{
  "hidden_size": 640,
  "num_attention_heads": 10,
  "vocab_size": 16384,
  "tie_word_embeddings": false,
  "init_std_qkv": 0.0186,
  "init_std_o": 0.0,
  "lr_head": 0.00567,
  "warmup_steps": 294,
  "max_steps": 7280
}
Each number is 50 + 15 x the weight over its row's rms, rounded and kept within 0 to 99. Layers, rows and columns count from 0. The size before them is the row's rms in percent of the matrix's.

# o: layer 6 attention output (transposed), 640x640, rms 0.0319, rows 605-631, columns 0-127
# v: layer 6 attention value, 640x640, rms 0.0191, rows 606-632, columns 0-127
o605 104:39 45 44 67 64 39 59 27 36 31 46 62 46 33 47 35 22 53 53 33 44 64 35 35 42 32 60 46 55 51 52 73 69 45 30 58 73 43 46 59 67 45 70 57 58 67 33 51 45 32 42 58 41 58 51 34 34 58 61 61 46 56 63 52 81 63 69 45 24 64 62 44 47 61 40 51 57 45 48 53 44 42 55 68 69 50 60 61 48 22 43 05 65 58 33 46 59 58 48 58 36 50 62 60 38 52 62 53 21 68 82 55 58 38 59 65 74 51 57 73 39 26 68 70 54 63 60 51
v606 098:44 02 40 41 28 37 56 52 59 57 61 30 54 58 57 77 44 42 33 32 54 70 65 45 55 54 56 61 51 59 46 57 62 53 36 63 45 61 59 37 28 46 62 31 54 21 68 55 65 27 36 00 50 51 71 44 55 61 54 68 39 53 67 61 21 49 41 55 34 23 53 55 41 53 48 64 62 33 36 46 34 65 40 41 45 53 60 48 43 40 77 34 55 32 48 44 46 61 40 61 54 16 52 41 34 34 31 82 42 70 77 66 48 31 50 25 48 44 79 30 51 26 14 43 40 62 45 46
o606 098:40 53 18 52 41 30 60 76 62 52 64 56 40 58 28 30 30 24 74 45 72 56 39 49 40 44 66 65 69 52 50 62 57 85 54 62 45 61 63 48 44 49 52 40 35 53 46 75 48 56 27 75 63 59 53 33 48 75 68 50 69 62 54 68 49 52 66 44 83 55 66 62 71 52 64 46 41 64 67 34 64 46 65 50 42 53 51 48 68 28 35 28 78 38 65 40 55 65 47 60 51 41 37 19 53 37 53 46 74 44 63 62 60 50 45 49 46 60 70 11 38 38 48 44 72 67 68 71
v607 101:31 35 40 59 28 62 58 44 47 16 48 61 65 74 50 54 28 33 51 46 78 56 37 72 44 41 31 38 28 60 33 60 54 51 53 50 49 40 21 39 38 50 37 59 69 42 92 73 44 18 29 90 62 34 59 67 56 47 64 37 37 47 42 57 38 44 81 33 50 39 51 47 58 38 60 51 69 43 43 45 35 36 68 26 52 56 48 63 66 53 53 49 84 66 42 67 41 42 41 46 55 67 61 49 45 25 45 48 44 48 74 55 28 58 54 26 40 63 34 72 42 30 62 58 24 52 55 33
o607 108:55 53 31 41 32 62 38 68 48 54 52 48 34 60 50 46 38 35 85 39 60 36 31 40 28 57 49 59 70 61 60 64 80 30 42 57 31 58 64 33 39 00 58 45 29 32 64 63 37 18 31 72 33 94 42 50 38 49 65 38 57 16 50 60 62 31 64 70 43 49 48 20 41 48 62 48 49 85 19 29 13 43 64 43 67 45 58 11 50 58 63 48 31 37 44 51 54 70 11 39 51 53 56 64 35 65 41 66 35 54 65 51 22 30 55 66 38 64 78 55 47 32 58 77 50 33 56 37
v608 102:65 57 48 46 64 30 65 32 64 99 55 29 42 48 46 28 33 68 26 59 67 44 46 61 68 26 43 53 48 80 61 45 50 47 58 54 48 55 40 79 45 27 72 44 72 47 48 85 44 59 43 69 49 53 50 31 72 26 64 70 40 52 63 65 38 26 31 39 43 57 21 54 54 64 40 63 42 32 51 55 53 56 46 75 41 31 34 49 35 61 56 52 11 53 46 29 43 40 53 63 42 44 41 46 54 36 42 52 35 28 44 28 58 42 40 38 48 56 57 45 52 79 36 55 54 45 39 58
o608 106:74 55 55 57 15 41 66 53 55 65 60 38 63 46 52 40 57 35 24 40 41 41 58 93 88 66 50 25 39 65 39 42 58 57 52 54 46 67 47 59 67 38 38 45 62 35 71 55 64 42 64 30 76 59 99 15 80 63 58 28 43 80 50 28 48 32 43 39 76 20 46 59 44 44 61 39 62 25 67 46 49 61 45 48 31 56 76 57 55 66 71 50 54 49 74 44 46 55 59 52 46 32 55 57 56 27 56 32 51 50 72 67 25 45 82 42 29 52 14 38 20 53 63 53 58 64 47 47
v609 107:42 42 42 53 55 47 40 53 45 53 82 44 52 49 31 71 53 31 23 45 63 71 37 60 86 49 50 46 41 50 54 54 57 37 73 47 51 66 64 34 56 60 64 72 35 55 65 63 46 68 26 33 67 60 28 61 64 55 57 11 20 51 30 48 48 64 66 60 74 42 57 38 43 38 80 53 48 57 54 49 34 48 70 48 57 56 37 67 49 50 42 64 48 42 29 64 89 47 28 34 52 18 25 54 28 62 26 68 21 68 28 54 55 41 44 35 56 37 45 61 49 85 61 37 47 53 73 44
o609 113:48 58 30 48 50 79 34 37 54 42 42 43 78 54 50 71 49 63 56 47 38 54 41 27 58 48 43 63 67 62 51 44 50 36 49 40 54 33 55 39 51 80 60 55 37 49 52 47 80 34 39 49 56 34 29 47 38 60 29 22 48 33 44 58 51 35 45 33 73 91 55 54 53 29 19 30 57 57 48 71 47 46 52 74 47 40 59 51 41 65 47 52 33 47 38 67 44 52 67 37 45 53 74 23 54 25 33 78 68 29 32 46 73 46 32 34 51 40 41 69 68 55 39 71 48 33 58 54
v610 105:50 33 40 46 55 68 43 46 38 56 70 44 62 55 37 54 68 49 44 40 52 19 41 70 38 95 52 60 27 63 60 58 31 50 53 53 34 69 49 66 54 56 44 45 50 56 52 69 62 53 67 90 50 43 55 83 64 43 80 32 22 63 38 63 48 29 66 66 59 37 63 54 46 64 48 53 29 49 45 43 35 63 43 45 55 56 41 65 51 35 44 32 42 82 46 40 74 60 70 36 36 48 44 60 67 57 23 73 39 41 57 50 35 72 52 42 45 49 31 44 05 54 70 59 67 57 38 57
o610 111:68 77 32 56 32 78 59 61 40 66 73 44 25 62 62 67 45 49 53 28 60 49 27 71 36 65 41 58 45 64 40 42 58 29 37 53 47 47 52 48 70 25 55 26 31 21 68 91 39 23 55 53 49 60 18 72 40 74 42 59 56 51 46 43 44 40 23 46 67 33 64 32 47 24 50 59 52 42 65 56 24 44 53 40 55 74 55 38 54 75 48 32 11 63 70 35 39 50 16 39 50 32 51 35 52 51 47 59 75 55 36 54 42 45 68 42 46 51 61 37 28 59 56 60 43 53 31 74
v611 101:45 31 45 46 16 28 46 28 42 32 67 63 45 61 58 38 43 46 61 57 64 31 61 41 49 01 62 59 11 65 61 62 61 45 55 66 55 74 59 55 68 31 30 74 20 41 51 60 44 50 38 17 45 74 53 64 28 43 51 75 70 66 39 40 39 59 50 39 66 51 51 68 53 70 44 29 38 51 83 77 20 56 33 47 57 39 46 46 66 23 45 43 82 91 55 62 53 39 65 36 39 29 73 78 54 49 37 68 59 57 54 49 59 92 57 55 70 56 55 42 86 42 63 90 28 41 38 41
o611 104:38 64 68 47 67 46 47 58 25 63 63 44 41 41 49 26 52 42 59 42 58 50 59 53 17 52 80 72 44 59 65 44 40 40 22 57 44 53 59 30 50 33 50 43 38 49 81 50 10 30 45 60 64 95 43 71 61 36 45 69 60 70 39 48 55 24 46 49 76 53 51 33 52 48 38 49 50 43 67 54 49 40 82 64 62 45 54 37 36 30 48 24 58 56 39 45 42 47 47 48 65 47 62 37 38 33 57 70 39 67 57 63 50 73 46 67 63 46 45 53 27 53 64 40 39 25 42 30
v612 112:28 42 75 88 56 35 52 50 48 52 48 49 61 73 54 55 41 62 39 38 33 37 59 59 63 48 45 42 23 56 55 52 55 51 47 42 78 19 82 35 43 05 48 71 48 79 21 23 69 67 47 22 56 55 51 54 44 59 43 49 70 43 66 51 54 78 48 37 52 65 61 24 53 55 62 51 49 52 45 52 24 72 46 54 46 67 54 37 60 31 61 74 61 49 48 46 55 49 58 25 68 60 70 50 63 65 50 37 54 33 64 47 51 04 51 50 64 41 49 22 69 70 85 56 40 65 89 59
o612 117:50 58 48 58 40 30 52 42 48 41 31 81 73 52 77 54 67 75 37 59 38 62 42 47 76 58 53 42 47 57 47 32 41 54 39 45 60 43 46 49 56 77 53 56 61 59 54 12 60 54 41 53 66 83 40 38 42 48 49 69 64 48 48 30 47 41 48 16 38 69 48 71 65 52 53 52 44 40 51 54 81 48 44 55 52 36 39 59 42 57 60 45 58 56 50 62 77 35 63 52 24 44 53 21 49 63 71 55 72 44 44 47 59 47 22 38 51 50 45 59 60 53 39 54 38 50 54 61
v613 106:49 45 59 35 11 32 51 48 44 47 62 26 50 72 54 76 52 56 24 39 23 45 50 30 67 80 59 61 55 69 56 40 60 44 78 56 48 28 62 53 60 71 61 36 39 40 39 47 46 52 56 48 65 40 46 78 42 45 42 61 07 58 53 48 51 60 55 51 70 45 86 55 47 70 59 42 36 40 82 77 71 61 27 49 66 58 32 54 51 60 43 24 36 39 39 50 74 72 32 48 48 52 64 56 41 74 67 74 65 60 70 61 36 40 47 57 55 63 46 66 50 55 48 39 56 54 50 50
o613 108:45 57 72 34 42 55 34 78 63 84 52 45 37 42 44 75 47 69 71 58 29 23 49 49 54 45 63 38 69 68 53 47 34 36 75 57 43 71 44 59 57 81 52 46 43 41 56 33 53 60 57 47 48 15 00 61 24 60 45 47 28 51 45 44 61 30 27 70 74 37 64 56 56 50 27 61 46 69 59 31 35 36 52 38 51 49 44 51 67 49 30 44 58 48 58 69 49 34 65 53 57 42 40 15 51 60 42 68 69 29 19 57 67 86 37 31 50 65 44 50 47 68 48 47 44 72 63 72
v614 106:52 54 51 48 68 28 63 48 63 46 50 52 57 69 42 52 66 51 31 77 07 52 15 44 32 47 73 47 54 54 47 42 50 54 44 51 49 23 53 46 65 82 91 28 35 56 73 53 62 23 33 45 37 41 29 47 64 29 60 45 19 45 44 53 58 21 57 71 58 11 70 41 48 28 80 72 61 48 33 61 77 47 40 67 37 45 62 51 60 42 67 40 41 52 60 20 59 54 42 71 65 67 46 29 83 47 57 79 74 80 44 63 22 55 52 52 51 53 71 41 16 46 70 28 42 62 45 48
o614 113:58 61 38 47 09 45 55 64 68 54 40 62 56 40 29 49 28 41 55 60 40 37 40 51 69 38 24 42 57 72 53 46 73 19 63 54 53 65 36 74 45 41 67 45 43 53 53 64 64 63 45 04 53 12 50 50 61 66 54 37 56 48 52 59 49 39 56 45 63 44 49 54 83 46 53 27 53 34 54 59 63 35 66 25 70 53 65 59 56 47 46 18 64 67 50 49 52 52 50 41 50 52 88 47 58 77 62 48 51 46 47 49 51 62 75 35 23 39 34 56 60 39 58 52 39 99 62 64
v615 109:42 45 16 95 29 44 65 50 51 25 80 47 50 50 71 83 39 52 18 51 66 33 45 33 71 53 44 52 34 61 59 64 46 59 45 58 63 44 59 00 53 61 24 64 35 30 34 34 64 50 57 35 55 36 62 72 52 63 63 48 52 67 35 53 26 64 63 53 63 59 43 39 67 62 44 35 43 71 45 50 34 45 63 47 51 47 46 59 29 15 62 56 58 44 20 74 58 48 31 49 57 25 66 47 40 30 50 68 45 62 56 45 63 34 43 30 56 47 42 61 57 55 75 68 45 50 50 10
o615 117:38 30 21 24 55 52 44 43 55 39 61 62 59 54 44 40 60 66 61 57 37 60 19 23 29 38 66 65 57 52 71 35 41 64 14 38 54 40 54 56 40 49 65 48 50 46 67 37 37 61 42 87 83 92 19 54 28 46 44 57 54 45 29 45 54 41 71 22 59 99 60 52 42 35 32 48 33 78 19 57 74 63 66 60 53 15 51 19 37 50 38 53 32 39 26 44 71 73 57 47 63 50 49 05 52 32 44 59 48 32 58 46 70 51 04 63 59 40 68 44 49 54 43 72 49 29 47 52
v616 101:61 39 54 28 66 70 41 36 47 50 49 31 49 49 49 57 74 45 52 52 63 34 38 83 20 41 43 52 60 54 67 35 51 41 60 74 53 40 22 52 51 13 79 37 57 47 65 43 51 39 61 68 58 48 51 43 69 67 53 61 52 56 49 50 78 61 25 85 53 10 39 54 25 44 46 57 61 62 55 44 49 40 48 26 66 59 36 56 33 43 68 68 16 24 36 44 73 59 62 31 40 87 51 38 33 49 66 29 64 58 28 49 23 69 47 41 31 62 19 50 55 70 20 74 31 55 79 37
o616 101:52 49 49 33 61 74 36 42 43 48 48 52 72 29 45 65 72 34 46 37 60 35 62 49 62 49 62 56 51 56 47 54 57 33 49 38 22 48 63 36 44 29 53 61 45 53 38 72 50 46 48 35 33 36 46 43 56 72 40 43 56 51 34 58 53 61 40 68 34 38 31 43 43 65 21 45 49 42 42 39 52 38 53 41 44 64 67 40 57 73 34 99 13 59 62 49 52 55 35 41 66 61 52 62 50 32 27 67 79 36 29 67 34 63 89 48 65 43 65 55 74 57 38 68 48 47 60 38
v617 109:49 49 55 48 50 50 51 33 56 74 41 55 49 37 40 61 44 50 52 45 56 74 48 58 66 61 44 64 79 39 43 66 47 54 59 58 47 19 56 19 51 46 52 53 56 48 56 33 30 59 68 75 34 37 51 25 56 40 42 54 44 54 73 65 49 66 60 51 16 58 86 36 52 36 42 79 39 49 44 38 68 60 63 33 60 43 42 55 46 53 66 39 26 09 44 45 52 46 46 61 61 54 51 47 50 70 50 49 46 64 63 43 46 03 20 43 65 62 41 42 51 72 08 35 42 53 80 67
o617 113:47 62 40 47 35 43 34 54 84 33 43 64 47 48 50 44 55 56 61 74 61 53 52 37 65 33 42 63 65 54 48 65 71 74 60 58 37 59 55 62 62 57 57 62 55 56 42 56 59 64 42 77 38 62 54 21 33 70 64 37 40 31 52 50 58 70 79 44 24 34 44 73 66 36 79 49 44 55 59 39 60 48 46 44 34 56 53 71 44 28 55 62 77 66 54 40 60 52 37 58 30 42 36 54 47 50 38 36 36 43 49 65 53 07 40 17 48 52 83 38 42 44 39 63 61 52 43 57
v618 105:38 70 73 47 52 58 48 44 45 44 43 55 53 66 39 25 22 65 40 11 22 33 67 59 60 45 20 44 19 57 58 57 68 63 65 39 54 32 47 57 50 36 67 75 67 46 43 38 53 76 62 54 70 52 55 60 65 51 70 61 62 30 59 54 52 37 39 35 30 79 52 65 52 41 58 54 46 43 39 44 35 43 49 72 54 68 38 47 62 47 52 66 47 59 46 45 20 51 39 52 49 70 48 31 47 50 50 42 33 04 52 53 54 27 37 52 61 51 56 67 53 69 46 45 60 34 61 53
o618 111:75 38 56 40 30 46 54 69 64 35 42 48 53 81 54 47 51 48 36 54 34 63 43 53 73 68 71 27 19 55 57 33 57 54 53 51 48 46 49 50 59 49 52 58 60 32 73 41 63 52 71 43 62 78 67 54 75 52 48 45 53 42 41 39 48 41 52 49 68 37 41 46 37 43 75 70 51 37 39 24 45 54 37 44 49 42 48 48 50 53 62 53 38 46 82 72 59 41 34 47 38 41 52 51 44 54 63 64 28 36 45 53 38 40 47 48 27 73 51 52 44 58 43 43 53 57 47 50
v619 101:61 45 59 71 47 69 40 57 50 81 33 71 49 44 65 45 42 44 48 88 76 51 54 34 52 40 35 56 38 39 44 55 49 45 54 48 67 53 57 48 68 08 43 35 60 54 40 47 58 52 73 27 45 57 54 15 59 62 60 72 55 33 60 52 46 51 40 68 45 70 42 41 66 38 48 43 44 53 64 42 55 46 47 65 49 49 55 30 40 59 47 80 42 35 37 58 34 70 28 58 69 74 57 54 38 45 51 35 63 68 47 46 70 60 51 45 58 82 54 25 60 53 55 78 14 45 67 48
o619 107:34 36 91 37 39 41 47 27 46 36 46 46 46 55 58 29 74 43 48 67 27 48 52 48 62 45 47 55 48 46 55 55 49 83 57 42 54 68 57 51 64 32 68 32 61 61 44 39 43 75 52 73 52 86 79 08 81 47 60 44 60 37 39 50 42 51 58 26 42 52 31 57 28 50 60 36 56 40 41 49 75 83 64 63 42 26 52 60 48 45 50 77 68 35 48 43 75 68 29 46 42 47 32 70 42 44 44 31 31 29 69 57 25 44 48 77 51 63 73 52 54 50 39 72 48 36 48 36
v620 108:39 61 46 61 42 55 72 41 76 42 54 56 49 51 44 62 41 53 24 31 36 29 58 65 08 67 56 45 41 43 54 59 50 54 53 32 57 45 49 62 54 40 39 59 27 60 51 40 60 67 41 25 70 59 44 34 61 61 66 25 67 60 40 56 33 69 75 48 53 30 33 74 44 41 37 54 58 47 29 37 64 47 56 39 53 66 61 48 50 23 68 42 40 66 63 47 62 67 50 24 44 45 25 62 59 80 32 57 61 14 66 17 51 61 61 42 40 53 45 78 67 59 42 54 65 46 60 33
o620 114:44 50 27 44 47 60 63 61 49 70 65 62 72 65 65 46 58 58 41 36 70 52 73 46 47 61 44 82 54 53 47 45 40 28 46 37 28 46 48 37 43 24 53 43 43 52 44 50 37 69 44 24 47 26 36 64 44 46 34 69 66 24 39 49 53 41 44 29 49 62 55 48 74 44 49 40 32 51 23 87 66 44 61 35 60 39 47 28 47 65 35 85 34 69 48 42 65 55 57 52 79 60 20 43 52 70 56 39 74 54 21 42 62 76 41 50 61 50 29 49 98 51 55 53 49 74 54 67
v621 103:58 64 47 65 67 46 58 44 39 59 36 69 60 48 48 26 50 59 53 31 95 54 44 58 19 57 34 54 47 26 59 46 59 55 43 46 43 33 51 55 57 42 71 63 71 55 56 52 57 38 52 55 58 75 45 49 70 56 40 43 62 29 42 44 85 52 48 49 46 51 26 72 51 25 58 38 37 70 66 43 59 38 56 77 52 93 58 46 50 68 38 50 46 25 48 46 09 25 53 39 52 68 42 39 20 26 67 66 58 29 20 59 65 43 49 45 53 57 55 86 40 49 25 50 70 46 49 63
o621 105:70 32 61 28 63 61 65 38 53 60 26 55 52 62 75 54 71 39 28 52 50 40 60 43 35 61 59 41 44 30 51 63 38 69 61 49 44 43 54 45 53 54 58 73 48 41 49 59 43 44 75 49 54 70 57 45 41 29 64 27 31 26 55 65 33 60 51 53 51 45 31 30 16 49 61 70 44 77 28 39 36 75 31 43 42 59 46 34 57 43 79 80 30 32 56 60 43 69 41 44 44 53 40 73 29 62 39 44 44 39 61 53 12 35 45 46 30 45 61 65 73 75 47 30 51 30 49 37
v622 096:61 47 45 72 20 21 40 50 35 23 55 46 40 59 54 39 55 48 41 51 47 47 53 39 40 36 55 40 60 37 42 53 49 29 89 44 58 52 42 35 30 48 40 44 73 39 74 67 65 80 47 25 57 51 57 26 55 58 44 10 54 47 58 53 56 40 24 36 51 57 67 40 52 64 51 29 40 41 40 75 64 64 46 61 48 19 56 53 38 44 59 29 54 36 38 42 63 46 74 42 35 39 52 60 58 56 52 81 70 56 44 59 57 02 50 53 42 65 39 25 43 77 75 60 58 50 38 40
o622 100:56 66 57 65 33 41 43 08 45 37 45 47 59 38 37 46 23 90 50 64 53 69 37 59 41 46 39 55 39 48 47 49 45 49 42 53 37 46 46 55 59 43 63 50 39 57 40 45 33 69 24 44 39 53 28 16 54 49 38 39 67 60 52 30 33 39 67 26 65 79 33 94 52 50 44 24 56 47 57 70 55 43 36 42 41 64 51 53 46 64 38 25 53 49 31 52 72 54 87 52 37 28 45 52 57 49 48 62 63 43 84 69 71 52 39 30 58 32 36 67 43 56 47 48 59 48 62 43
v623 107:68 54 75 49 51 38 69 54 46 47 46 57 66 45 64 31 53 78 56 52 06 45 23 56 66 64 63 52 76 45 59 43 55 45 50 40 45 24 36 60 50 69 67 24 40 64 45 31 66 57 34 25 54 50 47 77 53 52 77 45 42 55 44 49 99 65 70 48 63 27 52 44 54 43 84 48 50 83 24 39 40 40 49 63 48 68 46 65 44 48 53 63 53 49 58 30 52 60 39 51 42 62 78 43 53 61 49 50 59 61 47 49 42 60 56 47 51 33 47 54 55 37 78 21 41 38 74 33
o623 112:82 37 63 47 59 51 51 71 48 39 29 46 52 48 35 70 45 53 48 60 35 48 39 38 67 58 40 33 49 71 48 49 55 17 56 48 61 28 50 57 16 95 40 43 53 30 49 20 76 57 66 33 66 38 56 67 46 32 38 43 48 51 62 43 50 50 39 52 56 61 57 33 40 60 44 46 64 24 33 50 57 27 44 48 53 50 51 51 63 59 59 42 50 56 52 74 42 31 84 47 49 69 84 53 63 61 71 47 56 20 41 50 64 73 57 61 34 35 26 66 50 61 55 39 33 90 51 56
v624 113:20 41 51 66 63 55 40 67 28 31 74 51 40 42 62 57 48 59 62 52 44 50 52 36 50 70 35 38 59 36 39 60 43 17 55 49 05 62 72 35 44 55 24 45 45 55 56 63 49 58 68 66 61 61 55 84 44 69 62 41 64 39 39 64 62 57 69 42 52 68 91 67 73 19 62 45 45 56 46 32 32 49 61 57 51 38 47 76 70 44 46 30 65 73 46 93 41 41 24 50 28 48 33 67 28 77 45 58 48 51 44 49 63 47 43 72 53 43 35 55 48 27 63 42 58 61 73 52
o624 111:40 62 53 55 61 45 43 38 29 23 47 49 42 61 72 37 43 80 44 53 47 75 17 48 27 53 48 60 66 40 56 85 46 56 33 62 56 38 49 43 57 48 53 52 41 54 46 57 38 51 53 62 44 74 22 68 63 52 33 59 45 43 57 58 37 57 58 49 59 58 52 26 43 42 52 81 51 61 48 43 39 63 56 43 68 45 42 51 56 30 51 30 25 40 57 75 38 60 44 40 39 46 34 57 35 59 52 64 25 58 44 46 57 36 35 61 71 64 48 77 48 58 61 47 41 59 39 37
v625 103:53 45 41 45 75 36 68 59 43 18 45 55 50 71 48 57 59 49 26 41 17 47 44 55 14 52 44 39 36 34 71 63 25 77 24 47 44 37 40 18 43 82 79 43 56 41 56 24 04 40 65 54 44 52 46 90 41 52 44 30 37 60 46 48 61 47 69 28 60 49 99 40 57 37 41 48 41 57 17 55 50 44 60 33 37 31 49 67 50 40 45 45 75 62 48 45 48 49 39 59 39 54 29 39 73 42 49 52 55 37 53 45 59 32 72 46 60 44 49 61 48 55 59 34 36 59 77 26
o625 108:49 31 07 42 47 32 33 77 60 50 50 63 59 66 57 53 22 40 49 64 47 41 26 22 48 39 53 63 83 53 61 58 61 53 36 46 59 21 36 45 69 67 57 46 48 44 48 40 62 36 46 60 23 30 14 59 29 36 35 63 63 28 45 47 57 26 45 53 32 40 54 43 73 35 55 45 28 45 37 62 47 44 52 27 53 41 51 50 67 72 39 22 38 41 54 78 58 58 60 37 26 62 63 56 55 88 69 71 57 43 75 22 54 60 58 28 64 53 72 67 40 38 72 60 50 75 70 54
v626 107:17 50 39 67 54 39 57 34 39 28 54 58 50 21 39 56 47 43 64 53 59 38 72 52 57 41 29 54 41 29 44 48 57 53 44 45 46 44 44 52 59 41 60 60 49 54 30 60 51 57 59 53 36 37 44 50 47 38 56 31 49 65 44 61 40 63 70 48 33 56 42 79 57 48 37 52 65 55 66 15 35 55 54 42 46 43 38 79 67 22 68 81 26 54 60 72 43 40 60 34 47 57 51 75 62 48 58 46 41 22 60 46 32 46 39 56 32 58 56 64 83 22 73 53 56 51 47 41
o626 112:43 44 28 40 35 67 75 72 21 16 57 49 71 59 39 43 66 66 60 47 51 61 26 30 38 52 61 84 35 41 51 46 56 48 36 63 36 38 56 33 71 34 52 49 41 47 53 79 31 46 38 48 39 58 47 84 59 25 45 54 55 62 45 57 65 66 51 62 53 67 40 44 53 42 75 59 46 78 32 39 63 54 27 77 67 58 70 41 25 40 75 74 28 67 41 63 53 61 40 50 56 59 48 23 51 31 47 64 08 41 42 56 41 32 40 33 58 56 47 59 65 42 47 66 47 46 41 43
v627 098:49 47 50 61 36 52 55 42 51 22 56 49 37 56 44 87 55 47 40 43 41 42 52 54 63 51 53 39 50 43 56 19 40 54 68 58 47 38 61 54 49 65 36 66 41 49 57 45 44 20 41 52 65 67 52 51 13 62 54 62 30 53 47 72 53 45 32 35 54 33 70 22 57 76 73 33 13 43 51 90 63 50 40 66 34 20 49 41 36 36 35 14 75 59 64 52 61 49 41 35 48 33 48 70 51 48 17 60 60 37 68 52 74 61 75 49 46 57 20 46 50 48 76 46 47 43 38 46
o627 101:40 63 51 68 51 19 34 51 50 53 75 49 31 63 41 57 32 40 64 49 45 56 52 52 52 49 54 48 60 67 40 52 46 23 48 62 48 45 45 48 36 45 52 44 46 65 65 13 40 31 25 50 47 50 28 49 37 62 54 76 35 49 52 40 77 32 47 40 66 61 62 55 46 42 37 46 55 40 63 60 48 41 49 37 69 49 38 43 42 39 28 12 81 60 41 46 62 43 64 59 39 36 54 35 56 88 70 51 31 52 51 50 70 86 31 56 67 56 37 47 30 53 55 57 55 55 60 56
v628 104:64 40 65 49 40 27 63 41 56 55 29 42 50 64 98 37 50 62 59 35 30 45 46 56 66 37 71 48 29 77 50 46 52 48 50 41 49 61 57 51 60 54 66 52 30 69 58 72 53 54 16 61 67 50 55 15 27 28 48 74 49 50 74 36 54 31 33 74 70 17 48 33 42 48 71 56 52 41 70 73 44 41 57 47 49 62 50 43 30 61 49 58 53 55 74 29 78 46 78 46 57 51 72 47 66 54 33 73 52 43 40 49 35 45 42 61 40 41 69 30 80 63 40 54 40 26 48 64
o628 110:62 54 81 51 49 44 34 53 43 43 36 66 79 26 56 53 45 45 54 38 69 46 77 39 58 52 65 50 46 83 49 44 55 45 55 41 46 57 48 45 06 51 25 47 59 49 57 71 50 36 57 37 68 59 67 45 35 46 55 41 53 72 49 38 32 32 50 53 63 44 60 41 60 57 39 35 55 16 75 40 69 45 62 64 34 59 55 37 36 53 46 36 64 64 59 37 39 26 65 48 66 71 72 47 53 37 63 72 68 53 44 49 53 80 66 48 58 25 50 46 46 76 61 17 59 68 54 59
v629 096:42 36 53 46 65 41 53 63 65 75 53 47 60 45 40 27 62 62 12 65 49 55 40 65 42 59 35 65 63 42 59 79 65 62 30 52 47 91 64 52 55 26 52 50 74 36 22 61 42 56 50 55 08 56 28 32 74 60 71 64 65 39 61 56 46 67 55 57 20 58 51 53 28 38 33 46 49 45 33 49 54 87 42 40 35 48 48 53 37 39 67 54 02 33 72 47 46 40 55 53 54 59 41 62 51 67 46 21 29 73 57 37 50 52 48 37 50 66 35 52 32 45 51 49 33 50 64 68
o629 103:52 49 50 45 20 58 53 50 64 67 49 54 40 60 61 39 75 53 25 44 37 40 28 46 53 39 54 60 61 55 38 51 59 54 44 54 46 64 66 45 78 47 47 56 39 46 53 71 40 76 45 62 51 76 83 07 59 54 82 58 80 35 54 59 63 56 42 24 55 32 51 46 50 50 82 53 40 44 42 57 61 66 52 63 16 56 66 64 68 48 57 75 75 44 59 52 55 58 46 58 49 40 47 55 42 53 53 52 57 50 66 64 43 20 58 60 56 52 75 42 51 26 37 35 40 73 35 45
v630 112:55 48 56 24 60 41 44 36 48 27 32 73 66 57 61 52 58 55 28 55 49 37 30 66 22 71 54 47 99 56 47 43 55 68 57 45 56 61 52 58 52 48 87 53 47 44 67 53 56 72 31 77 66 50 26 27 69 41 50 59 15 59 64 51 48 57 84 67 54 56 84 48 49 31 62 87 53 62 34 42 35 50 68 27 48 67 59 51 56 59 70 57 26 30 45 25 64 55 48 44 49 44 65 28 63 57 37 30 61 61 77 61 26 30 35 32 38 52 32 36 49 38 54 47 34 57 68 57
o630 123:59 59 50 62 10 47 40 48 53 48 26 55 55 54 53 51 70 56 58 50 58 29 46 45 55 41 26 56 77 60 53 69 71 18 60 53 56 66 41 63 47 47 45 66 49 28 36 57 81 70 46 61 19 50 59 60 47 58 67 42 52 25 71 48 66 57 56 49 34 43 52 51 80 29 62 58 49 35 58 48 41 34 50 18 43 71 63 47 78 83 58 94 54 51 60 40 51 35 52 44 50 56 48 84 57 60 43 52 75 51 47 45 52 49 60 54 35 65 59 32 51 35 44 65 60 56 39 73
v631 114:65 35 24 66 35 51 62 64 47 50 83 37 51 65 50 55 64 48 31 78 61 43 49 44 25 52 66 47 63 50 37 57 64 35 37 50 57 38 39 23 33 59 40 57 06 49 42 45 42 41 46 50 33 62 38 26 45 43 43 64 81 47 39 33 55 49 49 31 46 25 55 55 41 44 31 49 46 62 54 52 82 53 25 42 58 48 45 48 46 33 37 34 95 55 68 48 79 44 72 25 18 42 42 62 40 36 71 52 54 58 41 48 62 76 52 49 35 36 39 77 55 65 58 56 54 46 17 48
o631 115:54 63 60 25 52 53 42 53 53 99 69 33 44 26 52 64 65 42 58 41 58 57 51 40 31 48 49 38 67 50 47 45 51 17 21 47 46 43 51 37 35 40 43 58 50 42 67 41 11 41 43 31 60 26 38 60 45 38 36 51 33 62 43 41 44 30 37 49 46 38 58 49 52 38 22 32 50 63 56 68 49 48 61 64 51 50 41 54 57 60 34 31 51 67 19 44 45 64 46 34 82 36 55 46 31 49 40 37 62 54 50 46 43 66 39 59 58 27 31 73 60 63 66 21 41 58 69 46
v632 107:58 56 66 24 74 70 50 52 55 40 31 43 66 57 42 64 71 48 21 76 18 39 35 46 80 53 34 63 69 42 51 60 35 42 55 49 54 40 70 41 64 40 54 65 42 45 65 54 43 58 43 62 34 61 62 46 26 58 55 38 10 43 56 55 51 47 26 50 56 39 53 34 54 42 57 29 54 37 53 53 67 50 49 62 50 23 40 54 34 36 34 46 50 58 51 41 55 52 52 72 66 98 76 36 72 64 37 51 56 44 33 58 42 76 42 69 44 43 59 16 50 62 50 47 44 50 31 58